python train.py --num_key_value_heads=9 --norm_place="pre" --qk_norm=false --bias="none" --init_std_o=0.00425 --init_std_down=0.00425 --lr_mult_o=1.5 --lr_mult_down=2.0 --beta1=0.93 --final_lr_fraction=0.0 --train_tokens=582900000
Each number is 128 + 32 x the weight over the matrix's rms, rounded and kept within 0 to 255. Layers, rows and columns count from 0. Numbers have three digits each.

# q: layer 5 attention query, 576x576, rms 0.0453, rows 26-90, columns 48-95
# k: layer 5 attention key, 576x576, rms 0.045, rows 26-89, columns 48-95
# v: layer 5 attention value, 576x576, rms 0.0511, rows 0-63, columns 48-95
# o: layer 5 attention output (transposed), 576x576, rms 0.166, rows 0-63, columns 48-95
q26:098166103099109101042119097117174175128227106159142100209128121145121146173117145142088151179121028123099164103077120135140114095119158076080094
k26:088136133033142159105206103096112106134234146135089086147136118188121098139133190132099146203134128146178129146104063089127134061073117137121106
q27:167153130114194080151085123157094103089144141160126116036153135144152173147158164140127172023105154146132089159133091174067150182159120154130125
k27:088116112100150105108072102178129163174126128108170147161119148186130116086186159137101148075098111106094159053127105130141154149128105078104087
q28:121198155189146173237096187121094089081107038149142101096139134103111127179043158119138103163138132165053124119136138114096141110163091057150129
k28:183217060122128114091168141128143125130201129131210164113185149114097093167030156106164157175124128083141108139201060141148093150123106204071178
q29:099113088101112102154160123089108162099090131103151097097080099159102149151131153148171123142106144142153129129118105161149165104115041182128078
k29:090122082129101087196155148141159156132121126121083183087158127085132091182113187091161126099169079072080116158099144129109128086147087153057117
q30:076103063145160066060115097176107088162112165059099169087156073202130111180235125140098105113123165140175117125142130109160151177108039116109136
k30:181115155199113056105133121116155097123086158188157103081184221106109147112126104161181119134078109123142076085107144142174170129128131113125163
q31:138147116155100136108138153158125133161128096132136103166141124074139125151108197182098181065128123140110066133108200139134149170116082129133129
k31:083066159150093133204138132070135113101144100118162130116171168115127147137153214182224132204128118120104118119070098193123143137084138085067077
q32:090141108096081099092143129106182143174085130092129129099127174126192115153113139151216157125125089120130075255192123160049110082178170171107112
k32:146133191152154110114115082204089139110133135139117120144039108098214084160134068089153098160108139108126105093196173176126097154106122120159169
q33:118090099131116206133124094137188111202096154146142121142130175135117151136123105170137104166119141132091110224079108036127116038189150150165123
k33:121160094022161105114181150134071127087044119125164119119132104064082123110134095035030160100186134114107191197085185106160166111130148125179120
q34:079201051158120136118070081198090196113126094168114091135066118190154173115147109104136104083105140120017161146112143169109140112085058089082141
k34:135141106064161133171055134123019108092155119119152082184097108147175193094206124145130124151143155112028101161116154163114110097030159158103057
q35:132104126117121114120157108090133094143099120111097114157132163152078189121158118087160140140172118139062103112132153128131172179141107075209128
k35:093166132093138122162113077092112165129226168084044117140036211188135192128114122105146162188164065189122160105225120030116168174204139066151194
q36:136124110110172145187077111151120032113051086124104140163087114090091075091096138098142090067081141158202074093136123057126047115170119112144117
k36:206102103188153115136154098119058056104153102100137113107116085188182067095151185115097104140082100190144104125123097094181081124057076099121184
q37:152153091096095119130112196131125139117145178096103128118129111130103212096127120075159177164089163172089066137141103120088125188161126117073099
k37:138096074137166152068088175093188153103098164108074123081199128148137169138088091083157102138135144164179040203071100177109106086163120113107163
q38:176102125125151128138136171152063179140099078068179102077084119088188098123176095165147116099108169133114137114122167115125144180104102087143143
k38:224164187212124036198167153069121161125086072158123117163135166182161216127125107060102139136115101130085115119098045087151133140105135172058156
q39:129111141167127126114116068144162197076080111178155151200116163130179111103142132122123088159146127074076117151107097117109085165093133091122143
k39:131146128095076131152148103191194118067162099131136162066175109181086105127151172130083134255206056133084152180175147161160155086152179203049068
q40:162174114164134126095132196101180141139075149157143045098135120169083083084093122115117154064105156155155122134204107094123206078164171126124189
k40:112131086178133213151130119124116179104059083160068149071107147149074060106181174027117070052180162164164073128097109081128096172153152097078102
q41:112187138155123121134141159142135107178153162148111089182190144155122166076152099092072135066135113098132116127068176179158105173083080160110212
k41:143146107108111183086061155145104102126124146144143075109101191130063145093173061189123110114147110165124120160156102114126144138116195150099161
q42:102126175116073120146168170136138172143082127110077137187170129131106128105086199164133084151135115184102106102125092110094115129098128113130111
k42:110114135094193110151143094131146237093148115120098143127143118164087119108107163117102156110190197228101097151174110115090095093102097157114166
q43:102067105106113133147205104156138144183100149081159162087169129147157104094068163119124140174103099085098145142093106158145094130162176142092156
k43:100121064100178130124178195101099087114160084126173143153075083195125153164094155211094137127073137167090113204155089167113141109092134061155133
q44:106104148158096152155138203093104119114064137071062091074070105255163138091083110181133087111176133062197130130158123141126121099122058107094211
k44:158151127145090140158100149171134122127171144123140080076129141171113171116157108194130102072162084173123133148197175085088146130071130166102255
q45:083131059102115136151096198152122197147136183098188092150123075164104165131117133098101094185136218157135149155156142149153136082081143100132174
k45:162127132141171116143148175193143048128151103115167145119108184142072068140046142169097111198190187146110116106076079128137133121134050067130162
q46:092161175114154086077111169130207163189060158171179086128069143154187135138098135164162099113166194129124142090109125163212122115112080081100132
k46:116143142094151131161123168129164079144143142128166081094119105150125046103156150136115136139123151107168050106116159123184124045100092161154094
q47:104149093111140119077069121146108130148148182180127119138192166167153140146125186219116094091136179154165122063123103174177123165149098106147108
k47:141124182070133165157055185135151077137183105064091106122127134168158134148166159151128080169189157132042111103151154152124109099100116188133150
q48:149112093172225192158171199110118137190133159099150156072106151114153124116161136149131126185131061144084093119141074141099118116033073127104061
k48:154149097215067207159165113146073111126048106100088123125174129095112126162087158200162172171166131121116129115141155137071168144158161160202118
q49:156108159139075109071186200045147172079136090139140126189145149070111090149107136111127096144090131154099155115100137108139115150124142156058105
k49:150122140112140142089170109112171137101054073086139080112103197127085103209094038121052148128113135189133124099076142108201149140098099110051099
q50:142235070150111091194159073151112086166141182143169196140166093127142165179112111198104158065160127060148137150184112138154141128097094138125090
k50:228148135164038120106151069093138133149087230169093116170134134067128104119153119122070110151150124088037143149089117112145177132048146101097098
q51:146094161135119084135160143151079171142137099153147077116177253097153093104176185153138102119151098137101072118132147113172077093100134134082068
k51:136132058116108127151127133063181079171146132034136155224161127181073098103085176140144132084127104146160145166124088138165103112124139121110066
q52:170071135154074107179143156074115124155137096078181090147137120121096132129114070130064152078131098124107114117121087119180136087126156154090167
k52:102060114168119132201124114129184138072068119123110075121138150102098119129131062153079107100139123195123128143142099135134091089116146099101106
q53:141133116118061077121144062217123163126137073136102103137079143134147171118143103194196067121096136214151099125109147113145102114129124125152115
k53:132155160130186088075090151136164117121142166130158103171183074142106136174044098105078161140222072142145087129111146080076086101153137173100111
q54:125074149070106192141134097180147142129116123076159124114124048099135148109168109093129184166085195106087125122152048102203142068097073134162118
k54:141147097116089085147250131165136082209170063130108135117160117160156159167187174147153169147120083180078191174020147120194097144107187102094144
q55:114105154089156068123134123085000142171101065132169145169178181160158159105180065167145065095152132116133145120154173085110085094118187111186165
k55:124159124120186164155096085124124127156135105179209113150138167130173173115112085079108082149082144137167128183099168087121134120148098178077071
q56:119009151179127121139153075165102173140062151122104133044128119161118151147140129112100066198171102117182093160107132129115081164110191173091171
k56:084109137075109106076135082195154181143064084109141116045169237086106173120153157083153091150166155070056022196048094077222114152126180158083122
q57:166176058062076076088117164120104162143146197115120149117062135061124114153144154156199102177107082155163103156129132107187106138095113153130101
k57:122105131102077110081139060174140158197188164131104082156109106120182137108124197249113221143138130145138142146154097115156095130138107120123121
q58:080140155146073163055112164141147098155084098157121125128146102119153100158104143168116132141145110163128067143140140147143120210111171091096207
k58:127203078157150122143035154140178043184061108159191122127118135087097135069165137135143092125113128110086117171046109125169116114141149179187132
q59:147124201154157126102201143111040205161148178117108144124136130119097167120109112167182156134150125100083160163113130089110140092096066107223134
k59:167133106127164115036157116103118130085156165122154109118145120101152130106156095129165138143081193147106144202118088144109148144120074178166101
q60:135097109178103095093034131105074075103109179132136138161141083112152209099200095120144009176080177160133147068129130095147192166138163156106147
k60:104130135128136059123147179165032066128117108114111099130122099136093137160197153158138091098149078150107128095154172180136104139067012107136097
q61:181161034093148075083127130139111139214092093131115098148144110132144092184165168150139017123210132083085148120060058108110133160122094053088177
k61:146129004116162131115118110240173107115134117152156142141134088076184165096136122097148136122181082170138120078098127149185136102102165159080095
q62:147110146169175023058075150124168094074046082154124129129179066132106119111109121213096208125164115145073145119169162100114067163126050106143140
k62:169145125200169191149088167064131114069153083180138116058164119130113125085146113133103129084192123120173121090167165089072088132021139118171104
q63:118113142113098114090047159102120055140097102136114087092109135106194119178104117112179167165217122098114119090189096217100129126126147200163094
k63:090149133125098153073094082161171175120184060123086138045192082104108122156129112160073191158114118146160082120111110210102111110175125136216130
v0:172000129101102172100152126138209142097102132140042136221105096145095123114151108136111237106105163118082058100174093130175090181064153101181160
o0:104150123157147121215150087172093033164187147195247124153115099077120132123155122164194130134114081169092115129097103137088114121060120159074083
v1:111154089170147117128176075077108121106060198152105161165107131140131100100121175131125138156088112150138088181165155163164085182088090128145130
o1:158090152078091191181086088159137184190201095102063107137126199100194152148114106088194107171095131130115136103093137076112097138089097138081173
v2:161140080052102194085113102132113141095063081157108113143120112127160149209123212169162165082123102134128082112201120112125145128149103126125135
o2:151103155092094091087173145143104075113151125123117151125113131094181114119182064165153197221109172134149097086092083114139176113108117115173103
v3:128085091099147171123129110103121147098167094103120138061127150072121114129114190140130108170187141145153140126181106148126068123138083073143146
o3:083136184131096082073109112201117165102149164096160118125131153129171174055049048139030054095114113091123086115130075157045177074165122052175133
v4:167116131121125107136106104137071093111209138176192128141146065098186052116177058121122115089147179111104149143179170159139169109089130088138120
o4:112123126209135149092132133109063123108154125092092102104147110205145064120136158102189114157134122114186118159124088170157119166165113105105062
v5:117107096100173187157105164087116036114127174133134115135172122142166115082089119124124139100142111186103103128109091091096161121121077109066127
o5:076150172135095098142154049144157109234078082198089135120088119114123125125098137149117103120072147118119107157114109148153070122092109153180125
v6:083061142136111197095111117097070167185184148133122091141166146184163119134103123119130137152190115136117106093086089080138161163105129193123182
o6:213094134109066151102156107152102111145110073162112064143120072164086125174106158097163164094176101096067036146057160146234126095193110101187179
v7:143144120098128105116122160079159148161078190145116141116140104158208096193142170149162141168188191051082095177150169135116105121079152122129108
o7:174122116098152187130188106173087167112122099143146172092149108143096114149106105154106153007135076160152201124150099079187123075117129175099093
v8:106122179155111150099141172153141121149120139139134136076069079163082143111109161163141160085149143131181069155201224123108065180105113166151090
o8:138152142126046115150120102102137137135168062165142093095124102091139115142201135148090156144089167158122164117035112146148117108093207106199151
v9:145159142126134111138168093137099156126135146122119134082185143133140158120075142119176148178145165154120160121090112157097096163098152143125131
o9:120127159172147140084157162123141096119163165151173085095085054123096084148136131162109092082150133107167154134217112143123126151111138091137127
v10:105076124129120127155095115083053146136124103138189110172123097141048092153151199109147114168135112086101108121126162103109113155114158138135145
o10:174202102073146150104166204128120141082039126090105172146152159197159178124115094140115135138228083161075130122146140168135188145121107112050139
v11:125145133122125158128093062094134099119163092131119054099189151155103120112046141114170097131123161167156185158161158109033142153234069119160100
o11:132161098143119048163158108144135105141113115072086141121155124131124113107120080126120133139089092122181190159115086121114161117136138113105161
v12:142118092127136054140154095176079134142152126144121153128095158151102113150132147182145171118183157172160132145115135120177122138133159172099176
o12:023143101148159192051099095125098091077151143101081101155127153105145086086111150168107073129171089111174120080084107177129053111149118111168166
v13:143112201131177095091132143119154172087121113122146076099129060159174163153178116100132102045116080150160138119134119086146089101136109168086155
o13:113133129099143112171113138183143157129086157074157187091159146070047095115105081132094205102081154181043075114147159104129086074150086098170090
v14:123115097133115128050054072162128198110183067136097102092124091153136099113067151054088146123166118138080183159091176162092117129090064125097119
o14:144032189105149109126119175105113103163137133151163105085139148088168179147121146153063127150126143118137094169151151151138149132102094111126076
v15:103110125162040106096135167076160110144148110048114146093179102151118157103134093176142160097178113111176135148123221116117147147141136131106100
o15:139177098178097182141138192135115075109158148153077122148180176043122183106183118047113098077025140105086130137080071100164110126120181158129061
v16:118160151119102170138148116124162140156064085190179120127216119136113156060115105108100120131077109177091151145148124218179174062104162068102090
o16:144068150153179095073119130125130196022131171168151181078039109148032111147123158091137135107112144132079121107112086116113132130127115090117121
v17:170104133141166116136112120165169113105096191147155096129126098163087110108146117067110100134133118138120143115113077076097105142189093158173171
o17:171169177090129176130146163148111162120110145122123182189153114169072137099159143109182085176130109070164120118145144123103122142149109095081167
v18:114071218122138102085176127167163109108192128131113117165133099097150090114101131156169126121119170037101147034076123150113112159137193185151133
o18:108152183148117145136101112156128139094083140188085118168167120212046104206167125107121095188136121135133133172094170071145197111122102087140164
v19:129091170096093091132107135091126166124098077066120106136150160146152090108116057149071080109096113137160115079103159121163171190117135174123137
o19:100099103135181212130057115053101121147167084207116101146140154126107144089106067085201095057179144103039170165158161126134135109124170103121038
v20:146076104123161158180106090124152102093114072156129139177070153123168071141111134133153152126091107116145118154091107080102095124110079131166013
o20:146194167171104177134161125143112154180160096151179148121139102127100150176051159126118096061097131128106092141139144085153059133131121172138186
v21:129174141114156148111100102178096202171080090140065107176171148190104087175127099114127083096064150123147170136085171069021111078152121123118077
o21:138107145147205086114135092133161109117143161086111063082123085103194222118060104072074125151149121141150122132148085148139127132114150197141129
v22:182089154094093111148186181124110131144136110183148168146145092174131120147116068160127134126117130166145172086140167143097105083127106167129130
o22:131201149217122043104139167181091168049127140069088102128189150089117089138171122162118116154131114053157139111108156154114145086110121069132129
v23:103071156086136178127113121110131140084191183135092113110118153112124156078140197110216089096138124088157186131069075132245146077140148167150117
o23:151151151180192137121132111112151112131067110105090141120124105085101067135128167102029098172136109128113131136123161133102130141092128185060153
v24:166170154168120090103132100107100150150095172099141087147174138107077186151123155133079118108159088113095107173101124138145098157138177068167132
o24:103096138100200168131155167088141140111081107044108116082152072135105088128100053052101130126125073103090163134112097147145084099147123151188128
v25:124132143090093121153160131089076111156168083093171131153176088144096150161122207079140178106108192142112220125144120106170101119128164144096121
o25:197125137104110117088168173177109137136120144160118127140095159041078105067099056137135126134192126127108141094162100143097065096159122126116163
v26:099169140136136080145146109127084128079092097165126107100133095142187096132167141083118097169140127063067138132104155135065148172154155129142166
o26:066083180122143178140098108159063153101133121099124169140112169150150104151171109161089173185112151126140139129176072156146161138105089160158121
v27:114109151117069079139144125117139156181117099075105080120149096094107131072082105115087175146118049136154107117104152161178102212095139096153172
o27:171143117130108116140101094108086082093122107156203190218069162152149126121157172137154108158181170089107060159090151132125138096146135169113130
v28:111101149084131089190129146098188119144090075131100188151159084102137159123158073112091114133087114151110137117119052148139146033085129087108146
o28:109099079176218161113121111141110053170137149122113086141166155118163194154091174132097115071126101144038126149111116151091146178083086198093075
v29:071116159099113136129121059114161151081129137146183125106175103149102106066183155107089114068135158113154182154156072146100089062188084188211203
o29:134149148134117090083142121038099145174220153024112162166149143068148106101115164170132124120151074148117115111154117127110140143095150089038120
v30:132152079073072197128129117084107202149145104143125152061041095141141120128110132135115148148070169163124114153147182119082180082126165110104136
o30:115178111078226057114146167154155114121122111130223127124138148152133123159100073194120128120121085055085138185122095121130152105114142082064082
v31:114109116140080192127128055147116064194130104116171058155131096105147009147106102155123129087092145115102063075095142143130113140143130123126127
o31:135140088120076124114084116129090110152118105146107078125077110100109209116138156088180129143155108177090053106090094137101159077063159141072134
v32:076112153083142142196181080063163162162115084110157102195113163099146108119192173157149069127157156142125171061104117120104163140158185129116118
o32:154146112176126167100088071134100124092153103140125062125177151124099176144042137179068148127084097033133199094119142181123177149055115165096149
v33:116124153200102083147155121130148135130181085091145137134147172066030108138175108148099185163140114096131141122164120099061112109113107096168164
o33:104082143074112119166114184079140163095107172136179109141089157115173141110125205159099089097101131139101094178131133090082084134229076142063105
v34:117170080120121148116143113115151160096184147141082079133138129116124200109130184113124138108139138075117171108144099128145094135033154146125170
o34:056102155073171073137150114129063085160160162120111110104167036093151031138074127144137178157076091098151157124151141197165122068180154148060083
v35:122082093120156071141185110066163088189135181149149109132129099098172114104106184088119156103118105113073113130157120156096130165128149179137155
o35:101179174176139119156193137073102213090076150115103126130167111167119178113128048135099173161118082164140124157099130093195057167163142129151084
v36:115108174122127121089100124161093171127128169184131097190177084088149143173071046064206170115161114155156127162153153101160158132100096183155132
o36:154173122125156163137173124142103200143169134122156081082135147149159101142201136177110103094131143126113041047156136178123108191190091130145121
v37:152129190142182077215158116182105157161132155107112173084090135120134111122104146122117126205089060169143155128086072182126149095060216204093121
o37:124087085085163129107182185115102151120065029148134088160171166198138166129211083140054153106174133108167109127171155139102097060166130090160218
v38:170099121127108124127169139027208176178106170144201089152105130096076112098121150151175154121109141148086094089172147143123184114088097101140129
o38:154107112109126196111117090134129156034136103105175166089122093093115093068132093115134112105122126157150128177108109158089133133090092182081076
v39:173123134128126097166141058013160086129143165174095133121111130119154077065164095079143154152169140139098097115150106089094119134154098203105155
o39:095190141149082183110163143162115203137185111123131123215073158172169161155050119106153099106118095191146102158153098086103121171057197166145167
v40:148118133111174084155140158151131114141116177145109120112160101130162138153222096091039165117135136118162102144134119164121165167139119088134132
o40:056100126157051140067155098176127136144150099135111034123103164133132110158143174191141142143130176121100115119121153109123094154105163176127094
v41:171131047138164106056096160135085107088104132112173186132117099186203098073110136114146134128088131077118130124085107182128139159150140082154160
o41:042167199117068088206072130145123148154055136168125061154113092153080079158112111139079142151170153144103148171083121051115106088070173115163097
v42:141150088066163154100133073112113134143125073097198140130125084054131171157125118067124153176115102162154102162117156168142164083128177177205104
o42:105047137123066180130114138120127119103135109171087100076121102139128144080183125125164102135133148089154105137153039132124101073141098114075113
v43:148150159105125123107104111133051124156079076160115168121089108081138113112085136092154126102172132201135148141157189152104154087121097093053146
o43:090106167133068134181137063153173107179168187220127096136215194160128182138141152105178155073138170122173037124139109155145146162060134114199136
v44:103095156124110085151156103155111102133076198078133117180147130116222172085021096140127200169124099125154121158127088136188146164090112153142136
o44:153138090108191133103154100142115138142153107141131136084114081093023149166159096064112161053148136151106156082168167189085143185191124116136144
v45:087071146165176154106143197161178116070097118060176152094183087107141156138141151148114129171132116108116116112101124169073157140154074087062137
o45:115122158120174170134108149113162149141107112134136121150099122102185129120147098101085071123143185105140114163150129158234180113160141225112056
v46:117066147140100097084139101090167108108132083141147117138101129209103115113123093186102100157091148094153083160118124161122167182189111134097086
o46:210142123138108066061138107105207134132147195170157090172163121121153222170202145107200156096118065141174200095062106182120146132179140136082126
v47:155106149152158213114126122109153132100206096131119099050117154094075105154131165161129096168038116159049157156160119131111162147085146150090167
o47:097094083058063138142060134094130146063068116137158139122171120179107057087163177164070069152153087110140131162091133114110096178174140157174125
v48:150139143076085157124126141092140168126119201125135113063161156184090169046137124096134146184100137133094153159175077133056177125073131152059070
o48:091174158114141135076143154199148160070150122086122192139113096140121076095110088168137124053179160087081183102157132149144150080167058120115126
v49:214098134150107105077152148118142137149075203117154131196081154146216215094101081116087167076116169082152103122120151162130140074098163110111173
o49:126104119106113063117196193188125133165111067113216174127164090148055096129113139082171125088058092139137098060119109176145092196169102141127160
v50:126085170135160088101173144142131134149166085148052154143110077193118061182089169054130087139084165072182100195134205102104195155051078083106165
o50:104136138157148053190125154075123171122144172079170142086191169135066041131169114153147189136141136146101143111120130088184148127122119123078074
v51:084090137109129111132154131131102083111120162140090070214153099068170148114111151143134172151065100116134136136190173129054120103200137080123110
o51:122066168118132093137167091117206125163097167118174136105131129148134093073114102084174107127052133135101105088089115104074087105093144205131047
v52:129178087128161126143127112100135145124137142120106091112116096093134138117153129157143076140196139089194149142144137136108104158135166126096124
o52:122154114141172157145085152127107189133097068049130138150204117060144191144133115119142118136124139116170094204089083138115123067153056113141161
v53:122168158154144179113071114100146107045110129123123131104151121098055243113152134132166156096101105137124081133171161120133090064097146063065151
o53:067123049089134154119110108114165119148098086121116153109128082192086096189062105098115162205103130100103161030142119105113053152142140129086084
v54:097149148063126061124079104175155126103177178132105112107118121156147155102097128106162064160098155118081117149118117177099129121113109097115108
o54:131096154182126167123164187137099076146071109095065178079147071140088156141113130153110142174167125115134181146087160100105166096083175176086154
v55:102108120104111137090117116097120125090164161130136141131085118116143106163156104104131142149140124158051145137143119141111055083082069131160103
o55:131049103119205080158135187130186071120164207068104140122188170121126133148180167130105046112119113153145109103084089115141127183079186189133179
v56:127192075171123106077099153095059133115117144096064125110153169172145116153117118109114164128124181108122154139185112110098102106123144056124205
o56:164134083156124139182127072143173128132153135100170093094168187162125099139171167129171054157073130158152149226192128079044094171132068064183096
v57:148138136156115162112176136169056173154092125095122090176173113106185097140093127098126065129124096144085174151133111079112162126161189115147090
o57:152117138156137094096130214128050157149140183148081121078155199150131144060182212122119137149169073127060185124176129150121067060119105050184167
v58:123147184152099077180161172070183161130097175098080134107086125152107105097060089130093123101176114096153150142128080167127105192154085123085183
o58:113146154121136220155172133108167106102142114053126159128147085121169137130145117090150120173106154145100098122120165103137138142128093099142120
v59:078151103142174181196112080140098166171097147180144120155202084104110133116127157161118151113110120118169127174137124081165104118080137150163115
o59:158177107076240151114123132063135196105139196110088155136097172152188089192148103176155235200135150138108112170056055089093160180179140094196161
v60:129106130160138136093191109086141103143107172150091144165137122132120107103127177124077164155111161127067177113139090111134047139163093110136167
o60:071126197159096139120114113205130130118122166123131062172073141118162105182168122143222113071122123174151092170109139155164188053156112114138100
v61:144105132150133185148130099082199099197124085100141096113154143153104094113112140177080114153170228102171049193181066174104185133101153132168145
o61:075078107149137131140173094167116153144138112196124170176074125066106172132129139137132059192144091160100087127183141168149128164113171099053195
v62:092128078107066152161155094153114111118069121090159157170170104174080064085058134139136209095132109139094026130120172108139066152148125054124157
o62:227123173165123140123130114151124129158140146109109230172099177185089142183176120138110046136171118166125126162071099175145112195114136216110092
v63:214109155164138146164090097146126164156100138132069090184104116082086112164122133182120203138071198186110080178155127175081172144039111142130135
o63:070173073159164163110101112145156175138164144152165140038144121058106165166147122059167128170192165188103168157086159177065108124126089085144171
q64:116151152121109171116120136093153093137128122169113130149123141172127114142119077085054079076170135177158124122131117117137059142137152125131097
k64:108167117141112188019146160160205086158124129103092103076134122138134106140152144102117158101088155128203113115122154081099101157109105179085148
q65:128106179127093136102173117121110111133177141141136103094117166109198085098101128108150145147163107169111174153163137106117109108112118126125136
k65:166110179158133129180154110142092090103137121142135157106148114176160118101096124133196111136142148129116098077101126136094143129085139101136040
q66:154149148136155153161186146123110141151122158071166113094049124132149151113160088162122102168162143102164114080114126068125158165098079142109109
k66:177182091144132154105134102078148124138118137172160124083119156188100143128204061172106158124139139135092044070152154177104142144093152145108190
q67:098171182101122107107198095106119169080153120157202186154095088074168135118113164142121114092101143165142136106133100106146162126142153146111113
k67:157102163070089115116132132118146129061143109136150090121132133143102123149139109111080139166155070171164164133119104128069120037113146094128105
q68:148122159159142114092172115120094126123133157097145132099170156112193102098144123176118129129149154154146077140176078161141135095163123145146115
k68:110124115187118141117157099079147112116114145064108127088135109087152151185118160167155141059152146143140094143150132143156105166156177123164064
q69:103193072123175121119122141105126153146127138128042153148081128109157130150131174124111136140102122111165084111124118137124147087138176126138165
k69:170132099104180161151131141127076153170131141148124093134152140150140179118127180100126065156123173093143099094123113125134143129060203137158122
q70:150131116102138144073133083082144120148113179095159101157121095163137109105170119140103053137127149195108150134144147096153051098125140140088159
k70:090129121125106101098143123062120110118136136125170124094144108180153148162124144124156142078183122133195125154162112115160050115062107131138163
q71:114151104154121114125106150128132160120156088129113117119128081113145063133145178128137149129151166146129104097161139137170136102138089159191151
k71:145105102126143135148138108154101120127164107115155144046110087176123081119069115120125092128123173119143096130118141130115127099151124094133140
q72:124123141164143135104130087109150100116092085132135125133131119104140078136159142148072112146192131199072111144180115101161137154110093147094112
k72:138162153170134087104152112089159108089086128145169151150119192074117133118141154110092124181136116113106142073123188164144119100084118135092177
q73:142132138147113053162148178125103094147145123135126130085146114148096108082121136162130138127142139181154139135168111121121093119129108111187173
k73:164129147145165080121094158095138109112166130144126122120165114100126120107192166123172161123126169145103102120205112107087067111157151083157126
q74:151063148133096153153098152180119128141128143146169120122138139105129111046162130067104115138117094144136081101139117109129193151111072119146138
k74:103134135158074145113163229128181055092131139120121133106107131073154136118125153160146107072127106075090139116124132078146204129141170127145137
q75:170081139114099160185096135173106101104136179080075111167125159159134159164148074067117149140159154129144156092087106106113117106150138125133095
k75:160142167213155105157051119141148091161131158139112113116159139132160157161188105064196145149116162137192160100106119129167124087159144104115101
q76:178114125074110121110117141091150133080127156118072168177151156158135139112127111107104107099156100130080125106160138224142162115176093127135093
k76:158047126124078147077127134122156141105151085129127164163128083161095133052135144164053173165134083096092105114153123204141122097159138139085116
q77:123086103103149147081086142172177133152144149161109182052074074095142191123122123134124168079130110103158121162147148184114156164126123113170111
k77:124117144111119174134133118094193098183109111139175170105165142131161234138152079153108167124140079093164128147127172094122138124120130144091103
q78:149084104125190087122071056158126100107119115129124146160151160103124133117174139175150120163117105200143145165075106152158063153137132161121153
k78:132137092115176127098077115143172084088127132106145149189137209075049164141154078126121140146126130133155136216143120151150092123126132106123088
q79:089072117120151100152107118131133097119133144105117146136117188146167111054154162141078077137097143115102147161205163092103154098142116089169183
k79:115151142103112099079097130118105113103117143158134159147147131159134107124160140174133107147068163150160135175136140149186127155157149122143185
q80:167119106115134143156075108100148118114099136145143149199150165149132060124146082182154095163189148110114135132116176148141178147134113140126144
k80:099146126117093152170119089095094070104094142117126174135158151120126175092130117146125160109201175054099108046103139169202090121128117106139048
q81:218142121104115108119139084121091159090143107129125157095127157112168098112167152162104148114182102090169130151099153139106131145118137140116131
k81:125171166133151118126103121111086130136147105131125161110169127138167135109141106181080114172115110110145146175158125158099105176158143055076137
q82:113122133107148141072165069205074114137154105103163140111109111172131155160129109133063163132152141124072080164091156122133108139115099159071111
k82:176093077160156138102120093110165121165123131092157058163113098151116153194168128107108101117156112133097094054126143134136131138142082142134119
q83:083091140112107147150117136128117141189137127138105138103056122113162114181100133133118106130113112153090153165202140134153104103139166097117145
k83:075104166105155149113155060088140121132121159151086127063120127110067105139136169112141129119145124158111115129061104118164166086133191071165142
q84:125086113111106167111130084156129104115094028149111139105158137121113121142158098164142139152180210108034102096146116146153145178141146112141089
k84:102147146157089108108104146125043157108090146114118124110181131105175121109118107182077171110166124112107081130154129121161141163111169159144109
q85:136102086090142101174142083102165149149140104103149165122133155144090122108141112123123126155072103093126124109120087078143087120150099114119158
k85:166136139137080143163153110132173162099162126117139140098113137146138155074118143189116161146127123150140171106156072064137091120115125131170160
q86:128098098051115098141150140118126120074096198133146099154100102163126122134205074188129077110081161114105139128208067127150148123104171116150178
k86:103157074121181102126150105159170182156111173136139144103156106144134109141150077142137089088125146142131168116132037118146170105148152111160230
q87:144123114120153136181105137163110132108109111145171107134146115135085125113116131134136134141109106137129126141102085143153102130141116092075147
k87:146148096110125069197136126162187127064129123133118044160138086109099115122138179113095069066117097133155135157062115145209134137140090076152150
q88:110133157175127137177219122063122114156152137166132136118165171118135129072106076126084150158108118090087131143131168148131147148147098141141034
k88:104149125133127188123143098068153083117109137145162155073170164158116119105079141136167129146081104154108100139139170104102164118151126113098146
q89:094149126175138144149105179190102122133123109158175126162138136116142136137120152056083126145135059101145188120091134064142146155155134122130160
k89:139123122135130132121123103204068132154132130088165152169089136088117155165141136049141171151086112083122187104120167095153105107112183129117145
q90:069151075143160092122153132077120095097144112153100099087181182089144118147166153124132156185077135110135203042183133111161165174086126174135205